python train.py --num_key_value_heads=6 --head_dim=64 --hidden_act="squared_relu" --norm="rmsnorm" --norm_place="pre" --positions="rope" --rope_fraction=0.75 --attn_scale=0.185 --tie_word_embeddings=false --parallel_block=false --optimizer="muon_variant" --lr_mult_down=1.5 --schedule="cos" --batch_tokens=131072 --dataset="wikipedia_en"
Each number is 500 + 40 x the weight over its row's rms, rounded and kept within 0 to 999. Layers, rows and columns count from 0. Numbers have three digits each. The size before them is the row's rms in percent of the matrix's.

# up: layer 2 MLP up, 1920x384, rms 0.0623, rows 427-437, columns 256-383
# down: layer 2 MLP down (transposed), 1920x384, rms 0.0866, rows 427-436, columns 256-383
up427 092:460493494553514627515431491466431515517587502489538508595445495533551518423486440525486456511553536506500460452521466495514504574543449557511469527537525506484543467466467496513478538540442455450507513466518555535538447450444460531452463446461567442527482412483478517558478495504467545515571493501455471537465490526457535458533524469487520455473511495569546547542530577542518565494496
down427 097:470515564516477482488515506438493442486523520475547545485519576447397451455543463488491502521469478489467522458540507469534473520559497530485469490469449465518588520452588511468503427525579455528513446493468528507508472525511539488417530513495540557561444546542397519460534510502481482567506458401515541474509498452568522463466526465501510428502467497530425448517487445537481483509465
up428 103:583442523546555546514542535453440477522589533500571485546459463483453512464502513499523439480515457513506485532514529461509468549445541537558477525558484531455591485539444493543510483551541500508536461551507442489447499417525500525500515488436524536537545525474487492453447456496481479565515433544565530527536454501471456490493483550400516518515517573501444510469553576535514480541526
down428 100:504462453450492451499570471440553432503513536529530424576546450503510537508470532523490507513480488492499508574507516482499486454519420569492561580533527480440471490519564422560507555493552478544553475499532550466516486505500499462505435555548505416488508581555472510538594492564485476510488549494501509465534557487491493476529436466548525493459440489502540511472521458492508517482479
up429 099:533496541537531524543489540509563549506522486446484484496421542455525576553451451500505492482518540544556429443452432455439446482490586448539525485524497538515461599460463464494503450488538595503519517421501490450494499523506579517491527599481508511489563424487475515551566482406481531509528549465489539489490558542515573451489496457552445487514546539476476554454507453485482460530500
down429 107:508482476417495549508493505506497501525448464509487556556530546483432557470514501510477459518546458506510482534514486520572495488464438554479473482562547463529490497455513513480488459434509459499540541465460463521477485545474489428454526499430520444479531500512507526520538428369503449398487518518473518517452521482516437425476523473459513458515484458517513526512539452486493491530480
up430 097:586511510467546505505547477493477494458449507493522443510487450477516484472523460463482429522452493555464506560508504512514534554521484460446463513516533447578485457471497501468432523502432538544500543423398447564521594487478528447485535410432480554559437460519536531542501534599491448465468412459449487516478456433553548500464536470477524535461520491521504438475516504481541498461547
down430 096:487497527493592499525496424446493595495525488507502577515486476479426550483517495551530566531531496464522565507415545485531449513479494529493429503542453521518555478457441517490538514510528487504498470497521424514535468514477443602522517515482501455511487447468452486476502505472480480519522552531509474481499471505578516503524464530570521498537571559436487501464424441473509489422545
up431 099:461488472508518509513522367487460563484467466502513580453538481465430389497501542532552456590546532511483464533415441505538499564489452482517601532545497510512423500436547490474449512500493514555459496453451489499511461484500471472488482506529532511537534512482558542534474514543507537463537418495542519519502534480543428452568468516488490516457504516497462482579584505530465499430524
down431 095:553450453491506538566657510501473552419522547478472538497477487488563465446504448504541562460563518500502497535509459472556494535421497484527504467490556539476530503533536545498520594499532498553500474491511497506498430484505479547528487513527499549446548529457524479552598572542489503493465501523463457535523481426417569495483557490517550445542511479446519503462494572405461488487513
up432 098:510422504543510490517465474475509470502542521498499467555493562533551539407506483508515474537522481477520559536459465541442489466530550462526501535465529458476460484529541476504484469488433507448482438460505490512530492503541510455516472428566541471531486396529454504557554544417516590536508505525516548439468480401521526592444494492500488527470517536526452511522518459450522506496544
down432 100:533424548485568494482518462464447458548481463409431472541500412495466494491473457467468438451488467524507486575471493464492564431474488521554466457539514489521479519542459462488580486481545491478548542459499415490522471495507493533481497440528576477516516508385533578511499552485518429538463545550511472452537434515525495500529493532485542515621524515413512474453504559498467590441444
up433 094:463459528559524486538537526522478442594558552461524521526524481512515436485613438531493545515461544537479576492450425535492497530474520514467430537523484574521528530495507516541538546508523512449560474541527518538585511474468442472552473506521474559458434535485447513479510547485518487557516512566484409480436499491507516475502483468581526469525473525518474448454445500519487462465538
down433 097:517503470534491500517483514488485559507481539506497524522512536609472522534445542418542498512541495477574484558520508354444477425487544401530466424519486552523441376428529507525561476493459487462536503488502510479477490483435550442455529528480610584507455526492517538470484512511507396516513445521480489548510535513408431493518474496497546519482568506425504520442484482439533453489497
up434 090:480578497496463516555528530492417512498486495465549508421487452429504500482499468475480512512457480440490548526488498580452510560506480550472553390539495499563462483518468572423515526493445503558472505455558516511537442504492465579540507474462468510500479541529454519501527489487454512486560442558465526475461553443444518464517530647481438489470458493468481474494489487443478509565497
down434 096:547497520472465434537535479528432471515511496504468547450588457538548456466488469508492555511482538470475474490535565522542466530504532530477498463610574488555491515532473538463469560563556547446473549598461496510519450500482518488482455489539451486481428524492520470468519469499418533487477545541465550481498506502465514494516570515462476540517437498529549493574518544498488453473538
up435 100:557465459486520501535480484515471520498453500509518518466506499549470447539554509541494478464481506423526527502582514473484520525565564524473506475482461481568556394506463422537515559483482486499525447501440482490554498532457460433494496474473534519477477489505482517479556566459521518535536504503491514477480445503616438524498557481477470491444506504460556464424524572527470502448484
down435 098:473471506499479519496484560456445429530432537471465511508449536491522528501516495444492449522453562448451503464508468495525415549491518489472436494462489474483536431484396558527447433466546517515487550528495402504496523522504464549593502514532477506485424479453516445566532535503463525426445444464551489507520559514538492473520477476540491531520468587501412493486451488468503451537517
up436 094:529522544448479481532472496558572507486467556510513461490515619472515537491588482522526487526487495554534410497513481489487519496542456533502539463470562465534533459530497479503527466528469511474540429498502427541531468571425417467504468532505507450578462502523555538473439604584475483461472455495505494534469475458492464565540515507505527465552504427469483502524473522544430549553518
down436 095:516518528487499500476491561503503497511545401558511504498483468502462485516571549370518445560526421435481507481537483571534485484436591471549599541525517428521545475455532530479449514513485466542486562517527509448540468475542480475548599502506478530478495524569557519532518507475500514511459502498498589505496534472562532470552469527477536533465481485505433442524470544509538451506536
up437 092:541493557426485487525481486606493505510525460511476510525557527519572495539518451490486477550410348515483554521475488496502531493517490484457487548522539545495493576509574546468516524503458441514508534433479489556495467499529529436509591482494498551499568441499560438436453536521488520539505451498469462509512459506482525508518441527463485525479522465537478483511427576519466499542525